Each number is 128 + 32 x the weight over its row's rms, rounded and kept within 0 to 255. Layers, rows and columns count from 0. The size above them is the row's rms in percent of the matrix's.

# layer 3 attention query, 512x512, rms 0.0395, rows 152-186,215-249, columns 320-383
size [ 90  88  92  95  96 102  94  92  90  98  97 102  88  94  98  98  92  91  96  90  88 101 102  91 111  93  92  94 102  95  94  99 103  92  89 108 124 120 116 128 108 117 120 116 121 129 112 113 102 121 126 104 114 125 118 117 114 117 109 125  93 126 116 118 118 118 116 118 104 124]
[[101 163 107  91 145 157 127 135  69  70 126 119  89 156 188 125 145  67 174  95 142 145 105 151 114 161 118 147 175 151 114  91 146 126 103 106 120  95 120 185 105 142 175 107 141 173 129  97  55 129 176  88 126  85 115 142 167 135 171 135  91 102 165 100]
 [157  79 126  80  87 130 153  80 115 123 107  53  96 193 158 135 102 153 134 137  81 128 140 137 153  99 138 177 154  70 149 150  82 121  16 138 105 108 103 152 122 135 160 134 158 146 145 173 141 121 123 117 100  60 146 160 129  81 155 102 130 140 167 116]
 [196 171 132 127  88 147 135 153  89 100 134 167  98 130 131 123  96 136 114  92 157 117 129 117 107 141 148  93 148 167 149 183 116 164 139 128 124 137 118 154  77 124  65 156 120  79  95  85 132  83 150 168 110 145 151  85 192  88 135  65 132 154 113 103]
 [134 202 122 223 111 144 122 152 156  85 169 151 123 126 109 124 166 100 134  85 161 115 109 161 128 147 115 144 164 161 188 132 149 140 156 126 119 168 148 125 155 167  88 124 128 145 104 132  52 125 103 140 225 148 122 120 128  77 123 104 123  66  92  75]
 [117 150  71  76  94 100 118  86 135 132 164 123 118 105 121  95 127 181 111 128 147 114 118 144 129  86 168 171  91 150 138 114 105 125 126 126 166 125 156 114 162  92 122  39 133  92 106  86 129 156 140 101  97  56 135 147 121 144  86 121 117 162 141 116]
 [156 104 151 185 100 176 141 173  89 102 175 150 118 141  92 130 112  75 111 150  99 131 166 160 108 152 121 127 105 134 106 158  94  92 149 119  92 185 126 159  73 115  89 164  91 110 162 155 139  94 112 103 181 194 157 145 184  91  92 111  89  84 116 211]
 [ 88 127  96 131  96 142  76 109 199  99 133 134 143 166 123 147 125 133 129  66 104 143  23 163 180 121 169  79 113 135 154 115 131  94 198 121  93 157 159 113 133 114  89 130 181 134 163 106 153 122 154 152  97 149  89 108 146 152  77 147 167 157 143  38]
 [ 98 156 162 213 187  98 156 160 118  72 153 123 179  32 124 124 152  75 115 126 134 105 127 133 120 152  44 121  83 149 143 147 149 162 149 137  47 130 130 126 118 131  86 115 133 107 131 118 118  87 103 170 127 146 124 102 144 142 122  84 119 112  86 126]
 [133 141 160 155 113 146 140 181  91 120 122 120  82 172 141  89 131 123 148 147 121 149 122 174 105 120 172 119 181 129 137  96 155 106 134 145 123 151 150 122 102 148  97 115  86 176  77 138 108 163 155 156 178  87 117 140 177 140 135 132 112 141 121 145]
 [162 162 109 114 134 119 126 155 115 125 112  90 100 151 162 132  93 175 104  87 156 116 128 122 140 148 156 133 149  49 128  88 132 182 116 156 113  91 139  83 169 142  66 117 102  91 103 141 145 113  56 138  61  95 135 106 150 133 107 137 154 200 109 129]
 [141 164  89 113 127 152 132  83 162 113 109 113 159 136 131 125 170 142  90 118 109 139 127 142 173  66 148 113  94 118 104 104 165 138 142 170 146 142 156 160 189 163 201  90 157 180 159  75 142 141 150 101  89 152  92 129 109 142 136 130 178 158 211 107]
 [122 169  92 140 137 130 111 136  76 100 139 135 149  93 131 144  95  59  82  91 145 135 155 134  77 141  78 110 113 142 119 106 130 171 131 138 142 121 144 168 108 179  97 152 116  96 118  96  70 118  36 139 182 202 122 114 146  97 226 141 135 126 156 154]
 [ 72 118 119 121  90 108 121 132 129 138 106 129 171 162 138  90 112 112 150 194  91 156  95 155 182  91 164 118 168 110 114 127 166 140 168 151 101 109 119 145 147 146 150  93 157 115 124 155 127 103 126 120 140 162 100 178 117 159 128 184 141 128 187  76]
 [ 96 153  93 186  81 143 157 109 153 125 155 111 143 150 112 139 179 175  96 108 155 125 120 148 158 105 148 174 104 129 137  76 142 135 118 197 161 118 161 143 146 126 169 159 122 165 179 101 122 124 145 152 107 146 125 153 153  74  84 103 146 176 191  63]
 [130  92 111 100 115 168  52 108 119 172  87 176 118 123  65 150  81  77 164 117 168 135  90 145 124 138 151  94 159  87 127 127 144  85 136  87 182 100  80 107 137 129  73 167 100  80 129 147 171 144 122  90 116 137 151 169 122 176 116 142 154 118  77 166]
 [118 144 125  95 169 106 129  74 160 177  84 126  94 198 236 141 141 166 170 119 137 182 123 155 155 162 184  99 107  89 112 145  94  82  91 172 149 131 148 125 143 106 187  74 204 122 153 129  85 146 165 108 100  42  93 106 107 105  73 133 155  99 143 129]
 [109 192  60 179  81 163 116 171  90  65 177 113 156 110 122 118 104 111 119 132 191 157 123 174 108 143  91  67 133 149 168 130 127 152 118  98 150 155 116 145 148 126  97 190 131 151 116  90  87 118  79 155 145 187 143  92 160 108 140 125 133 124  74 128]
 [ 96 117  65 157 126 146 106 159 146 175 101 173 114 148  93 138 156 122 128 187 145 111 109 145 149 151  99 156 135 147  86 151 118 166 169 112 103  96  93 101 185 161 141 131 147  61 116 178 110  81  82 127 150 167 112  89  91  98 152 133 164 116 103  90]
 [132 168 135 148 133 127 140 125  81 162 127 115 131 145 109 117 126  90 109 119 114 123  66 133 121 121 122 179 221 147  98 126 158 137 148 154 136 129 150 118 135 139  45 174 163 126 159 149  55  83 149 109 155 159  85 115 140  47 173 110 130 111 157 100]
 [ 99 132  72 127 103 108 116  88 117  59 122  73 109 166 177 134  90 142 112 109 165 165  89 152 147 138 108 113 135  69 128 125 101 139  64 134 125 173 133 101 165 140 142 140 114 146 180 124 116 142 100 154  66 130  83 150 113 109 136 197 116 154 144 125]
 [123  99 131 177 125 101 107  84 163  90 119 110 176  93 110 130  96 166 106 159 110 116 168  98 108  77  82  93 123 140 138  93  89 112 163 109 126 108 116 134 127 181 183  98 115 105 128 117 184 150  60 127 102 177 181 128 117 101 159 137 143 153 140 139]
 [142 132 134 141 131  56 145 133 118 135 143 128 125 128 124 129 139 140 166 167 129 126 152 129 139 103  79 128 108 115  96 122 129 109  73 171 124 115 168 128 104 137 167  97 139 150  73 167 170 212  98 118 128  83 156 159  78 157 113  88 157 124 120 127]
 [133 214  90 129 131 142 152 100  90  79 134  90 152 234 164 174  67 132 131  98 173 172 115 109 139 141 176 119 143  92 124 119 160 125  75 178 130 113 118 123 134 147 148 187 118 185 120 185 113 177 166  94  83 113 104 140 134 121 144  81 149  97 149  80]
 [ 87 174 148 152 114 126 133  78  81 157 125 147  70 101 132 115 102 155 153  87 198 156  91 129 150 172  89  79 131 144 122 133  92 164 119  97  68 139 167 110 143  95  78 115 140 136 154 177  74 123 141 132 163 134 132 157 123 105  76 137 198 127  65 106]
 [135 153 141  83 129 106 145 124 152 165  95 134  77 144 164 120 163 212 143 138  74  68 154 138 143  91 192 136 109 139 100 105 143 132 130 139 168 118 172 150 135  85 153  65 165 164 124 104 181 164 196  86  88  81 100 136 137 160  58  93 132 161 160  99]
 [111  93 163  82 116 134  87 162 157 121 165  77 171 167  88 110 136 155  92 115 169 154  93 134 133 123 151 103  92 115 143 131 119 113 140 163  84 171  68  87 127 162 166 135 107  97 143 113 100 131 169 158  98 131 119 168 117 123  85 125  90 166 116 153]
 [112  94  77 142  89 127 127 117 157 143  73 141 142 109  78 136 189 150 100 173 118  80 142 104 152  88 114 112 151 114 139 203 163 137 167  77 180 169  89 179 127 131 170 123 138 140 159  79 129 101 141 144 183 121 134 133 103  75 133 128 157 125 188  83]
 [138 152 135 167  79 122 139 142 106 148 169 123 150 164 124 142 106  77 119 134 180 137 141  89  98 102  92  93 210 170 101 145 136 175 167  80 121 158  85 161 142 173 113 151 144 125 147 141  83 110  60 123 220 149 164 132 151  77 222 100 101 142 115 156]
 [109 157 136 125 139 100 142 152 106 134 124 124  89 166 150 105  87 105 167  66 157 162  94 127 127 146  81 116 158  91 155  89 146 122 117 115  40 124  70  80 127 153  64 165 142 110 118 159 122 152  88 132 114 169 109 150 161 108 152 168  99 112  51 120]
 [146 155 116  93 142 153 146 112  78 130 144 142  89 168 121  99 121 100  94 162 165 176 149 104 109 112 137 179 142 127 129 173 116 135  79 189 149  50 162 171 157 149  99 149  96 131 126 125  86  86 130  98 107 114 100  94 165 138 123 127 170 145 125 115]
 [ 96 146 118 153 153 139 131 124  89  94 149  98 111 151  65 124 103  85 147 132 136 114 129  83 120 121  47 138 186 140 141 138  87 156 105 151 115 134  93 136  90 137 139 190  33 142  99 177 115 157  84 134 139 148 188 103  99 143 169  98 118 133 110 103]
 [109 191 105 175 167 125 113 145 160 139 168 173 148 125  60 128 128  82 149 149 140 160 122 137 103 139 100  81 156 154 136 182 191 132 185  82  96 134 127 130 137  93  75 155 117 112 116 114 130 154  77 115 199 183 147  95  93 118 131 133 132  74  60 139]
 [ 99 106 142 135 117 119 119 140  87 111 155 165  91 142  98 121 106  72 164 123 195 135 104 135 134 130 101 136 161 126 134 120  68 104 153  78  93  97 126 119 109 138  97 194  72 102  93 138  78 106  60 139 172 139 115 162 160 150 175 134 112  95  82 149]
 [120 164  83 111 133 130 160 118 105 121 173 102 133 182 137 104 100 168 157 103 104 147 143 153 173 104 164 203 108  68 102 120  79 121  95  92 122 101 108  94 147  98 147 140 114 170 116 174 118 155 140  99 107  95  46 106 150 126 130 109 185  89 103 101]
 [102  92  92 140  71 115 111 150  78  91 143 121 125 154 116  80  70 136 153 118 159 168  95 160 161 160 155 108 175  78 161 107  88 121 169 127 145 108 112 118 160 126 134 175 108 143 113 161 107  98 104 137 132 117  77 120 141 171 152 183 135 140 106 152]
 [167 115 109 176  94 122 109  91 108 131 132 150 102 167 150 132  51 146 128 193 115 132 167  94 127 132  95 142 141 118 152 210 200 114 166  83 105 140 129 113  83  83 163 167 103 139 116 160 118  76 175 172 138 131 157 114 126  75  71 153 129 142  85 199]
 [167 128 117 184 116 125 136 131  91  80 179  86 102 145 121 129  64 147  99 109 104 163 107  70 169 138 161 137 113 171 159  92 118 132 152 138 146 104 150  94 101 102 130 114 144 107 156 136 138  50 102 171  78 140  96 104 165 136 153 115 158 101  87 144]
 [113 184 151  83 161  99 143 107 139 148 100 166 154 136 123 117 149 121 197 156 149 151  82 121 125  98 178 147 134  96 169  70 136  89 159 175 135 101  69 130 101 162 150 101 153  90 126 154 173 133 171  99  86  93 115 185  79 140 131 112 174 154  70  97]
 [123 182 137 157 171 169  77 117 144 135 170 148 166  98 108 127  87  59 134 126 130 123  94 132 119 147 123  89 122 133 103 109 195 108 108 160 158  85  98 139  84  76 150 111 133 111  94 163 158 217 142  60  46 122 123 151 104 137  74 133 110  86  39 171]
 [140  82 142 181 120 147 141 172 105  78 123 101 191 100 104 124 161  75  90 146 131  86 139 110 118 176  75  83 131 109 138  80 114 162 190 105 116 172  98 129 148 143 106 211  54 116 101 126 165  78  93 120 174 153 137 122 156 156 170 131 116 172 107 185]
 [100 121 160 123 141  92 157 147 197  71 111 113 188  99 153 147 147 160 142 163 121  86 150 128 163 102  79 126  93 153 113  81 198  95  79 168 131  79 144 184 144 131 148 167  93 143 108 122 171 163 140 120 126 149 168 136 121 106 142 112 147 156 144  80]
 [ 98  62 107 109  66 111 177  57  98 162 112 166 158 203  92 119  88 121 178 157 151  99  98  88 117 114 218 105 131 106 145 104 101 121 111  89  99  74  82  83 102 158  86 113 147 170 135 122 153 138 216 110 154  95 155 156  60 116 147 124 148 149 113  91]
 [109 173 109 160 184 105 157 142 138 152 117 173 130  62 164  94 167 159 168 139 124  95 157 114 116 153  75 156 105 126 121  98 118 144 182  91 101 107  96 158 135 118 110 120 148 134  99  89 128 128 118  54 226 147 156 115 116 144 133 135 152 162  62 133]
 [123  80 168 111  91 180  84 137 240 136 118  86  93 168  68 122 143  88 136 117  92 110 139 124 114 128 126 155 133 118 102 190  72  89 127 179 124  98 129 167  70 127 116  84 132 121 121 146 169 178 102 124 118 140  92 151  87  95 128 103  69  77 168 107]
 [132  87 109 143 104 127 100  76 162 121 136 144 158 133 134 167 105 163 138 101 157 159 123 159 108 151  92  98 133 181 112 129 132  97  76 159  69 136 133 145 125 100  77 143 126 123 121 110 112 177  72 135 101 169  66 191 163 108 145 126 145 117 110 238]
 [116 122 147 146 126 145  74  91 141 118 140 127  87 142 171 148 168 157 153 166 144 121 160 133 137  60 119 156 137  66 148 142 144  82 173  98 127 119 143 203 104 101 125 118 155 171 149 110 143 154 117 145 176 141 124 112  96  94 119 106  93 125 179 199]
 [150 130 100  93 110 103 137  83 140 115  91 123 163 106  91 137 140 136 161  96 137 128 118 166 156 104 177  62  62 154 150 114 130 134 122  84 141 153 211 106 151 148 131 115 144 133 156 128  85 175 134 141 139 102 139 166 142 148 161 115 181 181 157 109]
 [126  52 145 136 132 147  97 162  95  79 156 100 102 148  99 164 116 102 108 110  76 124 154 116 174 225 158 110 131 147 136 204  85 125  91  73 150 100 150  82 120 115 138 125 148 165 103 138 136 120 104 168 148 145 158 125 121 104 111 110  93  74 119 156]
 [ 95 168  91 137 188 117 139  94 117 157  76 123 179 128 157 133 128 139 173  99 157 185 141  91 105 155  72 150 124 208 119 101 135 128 158 140  84 142 105 122 143 156  80 125 128 124 117 120  82 130 113  91 181 153 166 172 148 151 183 155 210 139  82 168]
 [119 191 111  95 118 110  90 149 189 140 143 170 120  99  74 115 149 136 175  99 114 112 137  73 117  84 130 135 136 126 137  93 115 192 120 144 151 104 163 167 106 125 137  69 153 187 112 132 117  95 173 124 168 179 191 102  96 103 128 159  96 156 106 100]
 [132 148 150 120 180 109 132 135  68 126 122 142 145 119 128  91  63 130 136 127 131 121 145  90 159 165 181 138 154 126 149 179 118 135 122  81 151 118 176 105 128 140 104  92 164 156 172  70 155 113 126 139 157 138 155 124 115 132  96 186  64 118 108 102]
 [146 121 123 134 173  86 127 126 100  82 153 126  98 133 151 123 123 120  70 155 148  85 115 122 149  79 102 118 152 123 133 185 152  97 179  87 134 173 107 133 111 115  96 194 136 114 141 132  70 102 143 148 150 127 100 109 134 111 105 119 120 107 102 109]
 [136  67 149 207  76 178  80 128 121 115 171 154 110 146 147 137 120 106  38 199  82 101 123 134 115 139 114 138 136  62 146 175 144  77 179  90 142 119 108 162 129  98 114 176 125  91 118 126 169 134  67 158 185 173 164  76 111 125 113 114 139 118 162 131]
 [133 173 187 133 160  93 118 135  98 117 111 156 131 116  84  75 119 100 110 100 113 112 107 198 136 141 134  99 150 107 133 140 194 122 209 106 104 143 127 128 129 108 130  97 134 101 116  88 157 149 154  69  98 136 123 121 181 208 157 124 142 110 111 170]
 [107 126 196 162  84 148 148 167 120 151  83 115 169 142  98 136 149 142 144 168 143 104 146 173 100 126 151 131 148 107 131 117 106  46 165 163  88 139  76 175  84 146 181 146 143 120  78 139 150  80 137  93 187  95 128 139 119 183 157  88 105 139 129 124]
 [157 143 114 157  80  99 142 114 128 149 159 133  42 139 179 151 147 167 113 165 161 122 156 114 174  92  91 172 159 117 150 183  39 102 102 115 104 106 161 151 138 108 120 106 150 169 181 135 109 119 130 151 153 129 169 131  88  82  82  52 101 114 112 111]
 [114 160 128  74 152 109 143 102 108 170  99 131 104 127  88 100 154 133 129 108 125 107 100 121 115 123 179 151 117 150 150  98 189 141  61 128 178  73  87 127 172 137 131 100 136 137 102 139  72 191 157 139 114  83 174 126 132 180 107 123 173 186 130 136]
 [102 117  82  71 143 117 168 189 151 160 103  92 109 108 114 124 139 164 143  75 172 124  88 154 151 128 141 122  95 160 143 157 113 151  64 108 164 113 146 135 114 136 132 106 153 138 164 109 114 136 135 124  96  79 115 154 115 154 118 124 135 153 107  48]
 [170 142 141 197 180 186 138 155 122  88 210 151 179 115 157  85 115 147  67 112 145 140  83  93 171 169 137  74 123 157 166  76  69 112 128  80 129 143 171 159 132 131 136 129  96 189  87 105 106 112  91 129 104  74  63 120 165 123 116 143 102 114 115  74]
 [168 125 152 168 152 131 137 223 153  98 117 189 148  69 138 100 126 135 117  90 141  99 150 116 137 134  94 141 103 180 143 110 116 171 111 133 118 150 112 131 164 148 105 157  79  90  82  84  93 127 123 126 178 160 180  85 153  75 138 168  86 155 115 142]
 [140 162 128 128 171 122 136 156 131 115 176  75 113 137 178  89  98 170 113  75 109 129  94 137 131 147 118 134 111 117 147  81 148 135 176 156 135 149 211 141 172 145 126 116 161 148 109 104 105  69 192 156  84 141  96  89 151 134 120 131 125 144 147 121]
 [109 120  89 159 189 186 108 128 114 134 150 228 190 139 124 129  93 112  70 190 146  93 113 152 144 199 119  88 108 150 133 154 182 126 123 116 161 178 104  99 153 120  56 140 114  82 100 134  97 119 137 117 151 132 141 126 138 140 129  86 125 132 107 128]
 [ 88  95 130 110 104 177 124 168 124 129 139 126 139 106  61 181 120 102 114 104 136 117 128 156 129 139 153  14 162  71 152 175 124 170 194 110 135 142 113  90  75 140 140 137 117  69 138  92 155 108 135 125 133 131  88 157 112 153 156 153 120 143 127 133]
 [124 144  99 167 133 194 121 158  99  89 162 112 149 151  92 160  81  75 149 127 136 153 101 142 121 193 122  95 135  84 119 204 116 148 130 126 123 107  89 129  71 120  72 176 171 159 134 129 137  95 116 130  85 162 135 128  66 147 159 103  52  86 143 157]
 [136 111 116 119 131 146 166 154  60 130 109 228 108  75 132 175 182 129 160 124 118  92 129 129 105 157  95 141 110 151 142 165 116 133 112  97 102 139 152 171  98 110 128 125  77  82  92 144 177  78 112 118 141 109 173 102 119 157 177  67  64 136 138 173]
 [152 159 160 107 148  70 151  75 144 120 118  69 158 161 125 169 170 136 111 113 214 149  94 121 142  78 154  93 110 176 161  88 133 134 113  74 143 131  69 120 133  79 237 105 154 149 112 124 115 185 107 106 165  92 109 164 189 118  88 119 149 148 162 159]
 [156  74 142  96 107  71 165  87 130 150 110 163 130 151  87 115 114 125 177 113 130  93 111 125 125 117 208 110 117 117 119 138 114 130  70 112 163  84 104 151 125 125 144 118 118 170 187 144 181 181 113 159  88  74 119 177  98 152 158 126 147 114 113 123]
 [142  93 143 182  45 170 157 154 120  72 129 146 114  95 152 171 111  80 116 157 125  76 139  98 102 156 103 116 125 127 129 130 102 144 151  94 116 139 151 142 102  94  81 196  68 164 128 130 131 105 148 153 129 161 155 162 140 104 165 110  67 143 163 149]
 [155 149 128 185 144 192 126 160  43 136 146 198 135 129 131 107 118 100  88 164 164 141 168 158 136 165 113 165 113 163 132 155 134 121 170 103 114 137 113 120 151 139 116 147  98 114  89 137 154 112  73  73 141 183 176 145 168 106 154 117 141 107 114 184]
 [120 157 123 155 126 107 161 116 142 158 189  55 113 118 143 147 101 143 128  86 213 137  65 109 135  99  99 141 127 196 165  70  55 171  55 165  84 180  76 130 140 156 133 123 168 128 141 178  79 103 118 136 118 135 163 139 128  60 186  76  92 146 101 170]]
# layer 3 attention key, 256x512, rms 0.036, rows 87-121, columns 320-383
size [104 111 105 107 115 104 110 102 102 107 117 105 111 103 111 116 106 100 109 112  99 101 108 105 113 115 116 109 106 111 108 106 106  99 109]
[[124 125 162 171 183 154 155 165 152 130 139  79 129 135 108 168 129 199 113 127 132 130  94 149 164 101 122 105  67 129 127 158 147  48 189 149 101 140  97 144 152 133 121 125 155 120 144 126 147 118  87 118 178 148 111 177 131 175 176 161 125 143  64  96]
 [ 95 136 139 140 151 107 126 102 139 155 187 169  87 150 148 116 102 117 200 179 137 111  76 159  74 120 210 100 123 117 120 112 135 109 118 166  51 209 170 110 183 160 109 109 178 121  92 175 150 156 117 170  68 158 208 125  94 125 122 121 126  32  96 157]
 [128  95  58 162 153 118 119 118 113 127 193 166 160 141 114  92 119 112  90 136 122 187 141 118 150 187 165  93 168 160 130 136 176  94 120 131 105 160 150 165 135 119 108 104  82 154 136  87 110 162 157 122 118 128 130  85  46 120  93 124  76 125 137  70]
 [130 115 152 122 135 155 161  79 119 161 146 105 129  96  93 166 160 109 110 161 156  77 170 157 143 174  67  89  96 193  85 134  78 159 154  79 126 175 147 198 153  82 166 121 162 174 165 171  70 142  92 110 136 151 115 165  80  96 135  45  79 124 215  99]
 [140 122 167  41  17  94  62 145 126 136 118 129 135 111 166 130 113 149 105 148 162  98 163 128 159 107 116 139 130  59 116 199 111 155 179 114 126 140 146  54 200 104 165 114 135 142  86 150 118 152 102 195  93 130 134  89 144 182 118 157 109 158 126 175]
 [176 105 150 143 100 127 169 154 139  99 119 120 108 157 117 104 110 130  87 123 170 111 145  98  99 140 143 165 159 178 116 136  83 132 136 124  78 187  58 137 103 123 176 115 161 152 157 128 127 101 117 125 160 132 144 107  72 157 132 146 186 124 198 194]
 [ 66  81  55 110 129 119 115 109 125  90 123 139 126 145 162 155 166 110 116 149 134 138  58 136 129 108 117  84 147 122 172 158 144  97 118 112 114 154 130 129 160 117 108 178 111 123  81 142  79 180 144 165 158 119 157  95 127 225  83 109  86 126 145  61]
 [141 203 173 155 105  97 151 133  97  85 104 149 107 106  95 168 139 156  84 132 115  59 188  85 108 123  98 115 141 170 101 108 128 129 116 162 135 120 154 144 146 122 117 105  89 125 122 143 182 193 147 125 102 113  90 124  99 112 134 133 109 145 175  93]
 [122 115 125  96  63  88 143  80 101 129 116 135  95 118 204  94  89 116 150 143 118 141  75 176 189 124  92 169 167 120 103 209 144 146 160 122 143  99 155 151 124 115 140 135 146 183 160 101  88 114 148 133 174 157 123 119 111 128 120 127  46 100 152 120]
 [180  97 137 113 180  88 106  81  93 162 135 127 161 163 160 135 115 121 209 156 138 170 116 194 135 190 124 139 164 127  85 158 175 137 145  99  93 112 146 159 117 144 148 128 179 179 180 141 116 165 145 130 138 198 147 131  91  91 118 102  65 102 139 106]
 [176 151 150 171 199 139 139 122 149 114 103 112 129  81 145 175 117 124 138 132  99 128 114 127 124 102 127 124  75 168 118 130 202 141 147  95  96 104  86 144 117  66 138 130 175 122 140 119 154 112 162 152 156 120  82  71 101  98  84 145 136 125 153  89]
 [100  89 132  78 130  70 137 124 141 137  94  91  79 135 169 134 166 179 112 121 137 148 168 117 105 168 141 159 169 148 132  72 108 138 103 146 109 110 125 101 118 143 142 137 172 141 100 112 176 163 112 145 123 138 145 112 137 122 108 144  87 115 121 128]
 [125 113 170  56 106 124 145 119 121 106 156  92 112 116 132 140 134 136 200  90 136 102 120 140 131  56 115 171  71 100 153 131 128 118 204 129 119 113 135 124 167  70 110 192  97 122 153 159 131  81  66 182 105 117  77 123 156 119 180 103 149 132 124 107]
 [101 139 112 141  98  82 128 120  68 132  97 159 136  87 109 154 131 160 157 140  81 126 144 118  88 133 115 135 100 125 138  64 124 168 113 158 143 138 150 121 156 122  94 106  79 144 156  99 184 147 135 161  45 114  86 126  97 121 147 165 130 143 119 129]
 [155 134 186 118  91 125 142 189 104 129 133 117 117  81 182 118 122 153 127 136 160 145 153 169  76  76 101 136 194 162 117 117 104 112 145 135 135 170 127 108 113 126 122 156 141 120 122 125 147 134 103  86 101 169  95  90  98 156 110 141 154 133 121 126]
 [107 140 137 113 208 164 185 152 137 103 120 130 147 135  47 147 146 147 126 151 128  92  88  84 113  82 143 132  95 141 148 111 177 118 114 171 109 132  87 122 127 182 143 143 133 116 156 121 170 115 150 139 161 105 190 156 169 100 187 139 157 196 157  95]
 [144 204  61 130 153 181 138 127 162 147 135 154 171 117  69 110  85  75  96 120 150 128 104  87 113 155 166 133 187 162 121  90 149 121  54 146 149 119  84 177 106 118 136  95 152 129  71 130 119 101  96  81 124 138 104 156 134 160 141  93 149 147 139 120]
 [134 136 174 107 135  86 134 132 182 179 113  98 119 121 134 118 140 110 105 134 158 110 105 111 115 117 158 193 126 119 134 134  52  76 140 113 171  87 139  97 150 100 141  95  76 158 161 112 109 119 130 138 114  53 138 171 159 161 114  88  92 138  93 155]
 [126 103 104 142 132 104 133 137 119 100 127 115 143 139  73 190 129 104 117 127 100  95 144 105 158 110 178 134  82 170 141 150 159  59  90 156 148 134 144 157 142 138 169 103 146 111  91 124 128 148 187 159 123  32 104 149 147  89 125 172 117 203 169 140]
 [150 151 149 113  81  96 105 120  97  94 144 144 135 115 168 146 101 125 175 177 114 108 189  88  73  97  99 161 118 156 156 191 174 155 127 106 113 146 144 168 121  81  98 103 150 169 130 153  44 163 170 159 137 152 129 119 134 155 116 133 132 168 134 161]
 [158 127 121 134 138 159 156 193 165 131 141 119 142 159  99 116  98 171 165  92 148 210  58 172 112  95 200 143 143 197 108 105 161 102 144 101 131 116 150 129 104 135  93 108 132 123 131 148 149 102 120  78 188 110 140 129  80 126  99  77 141 101  78 117]
 [149  97  88  82 129 167 126 147  89 173 110 113 107 167 130 167 125 116 120 137 149 170  84 122 103 159 126  80  78 119 133 110  99  99 104  94 140 164 134  83 111 138 110 190 115  94 151 172 147 156  60 108 136 115  84 114 121 148 168  72 155 155 188 101]
 [127 143  93  88 157 126 124 139 127 158 137 126  97 113 118  87 116  69 114 129 130 134 129 109 138 139 128  84 139 162 134 118 145 157 148 152 109 128  90 103 113 138 124 135 150 129 146 115 110 103 187 129 231 174 190 126 172 110 159 130 167 149 120 158]
 [143 132 161  79 127 179 140 150 124  93 167 145 194 128 116  87 148  87  90 149 176 103 179 162 150  97 168 161 123 142 125  94 181 196 186 131 115 151  87 148 156 106 144 126 130 144  93 141  75 117 152 170 205 183 152 139 159  90 137 116 131 173  52 149]
 [106 133 156 127 152 207 129 188  93  85 168 129 142  96 116 108 132  78 137 122 101  90 127 138 111  66 115 152 139 147 176  87 127 130 131 186 193 110 139 135  93 108 130 124 139 141 112  97 206  93 151 153 139 118 119 157  98 118 152 144 124 119 172  97]
 [ 91 127 148 118 176 168  96 116 168 152  85 129 156 179  32 152 109  48 120 106 151 125 157  75  80 136 126 140 197 148 148 110 144 129  74 178 117 129  56 155  80 139 167  98 176  53 120 151  83 128 129  93 131 128 100 179  97  98 113  97 156 118 149 119]
 [161 116 118 118 107 138 125 123  48 166 119 122 165  90  71 159  84 138 112 138 137 116 198  91 103 126  53  77 190 136 122 161  79 140 180  72 156 172 156 100 143 109  96 142 111 168 136  74 138 112 136 132 107 175 121 143  52  65 157 106 127 119  83 117]
 [ 93 111 231 142  94  51  94 166 141  89 151 118 107  89 166  85 117 139 165 123 120  96 150 119  73  72  95 156  90 105 163 147  54 150 173 143 182  53 171 126 114 119 117 127 151 151 101 114 158 117  95 105 129 101  98 121 113 184  95 180 135 142 110 140]
 [108 153 137 101 120 146 171 115 113 121 115 112 122 103 185 123 135 179 133 145 143  79 135 120 162  83 113 143 105  71 222 118 112 120 151 123 180  34 117 199 150  97 131 189 128 117 107  98 111 161 164 164 121 113  64 136 171 125 127 120 151 149 158 126]
 [167 123 131 114 166 196 133 136 134 180 191 136 166  85 124 108 154 120  97 153 118 119 183 140 128  46 130 122 134  90 155 128 163 129 120  98 118 115 147 202 132 105 132 105 131 179 136 137  59 147 208 114 220 156 162  67 153 115 143 163 113 120 145 114]
 [148 147 126 194 126 166 130 146 173 114 186 106 121 126 131 107 134 140 101 116 131 132  99 166 166 181 177 208 111 170 101 103 124 180 137  49 106 111  94 147 105 104 145 109 126 123 125 139 172 157 110 184  93 106 169 129 155 149 127 121 101 110  99  91]
 [146 121  88 134 114 118 127 155 154 104 150 124 122 132 152 137 144 137 124 151 125 184  24 125 136 157 159  98 108 131 131 157 106 126 134  87  94 137 139  82 118 184  69 132 112 129 132 160 105 105 136 119 217 139 171 119 137 167 109 118 117 128 126 129]
 [116 107 151  94 133 145 140 154 124 159 154  80 109 124 174 123 137 124 151 146 154  94  62 120 166  21 114 133  96  48 173 135  82 132 136 158 126  76 110  74 158 146 199 137 169 130 106 157 143 110  66 161 171 113 150 151 125 160 131 131 128 146 160 193]
 [101 167 128 135 112 116 120 103 112  71 140  88 173  89 163 150 120 112 118 122  77 125 131 168  94 127 171 135 114  86 132 153 135 116 167 112 161 137 156  81 181 171  90 167  96 152 195  95 193 160 169 154  24 100 136 104 136  95 123 140  59 120  54 145]
 [ 98 178 116 166  79 203  77  96 119  92 183 117 207 121 101 106 100  70  84 215 155 174 145 174 151 150 120 118 156 131 124  61 163 123 160 110 134 117 121 142 142  83 114  83 126 139 143 118 143 104 184 156 107 154 105 138  89 119 113 129 123 107  82 156]]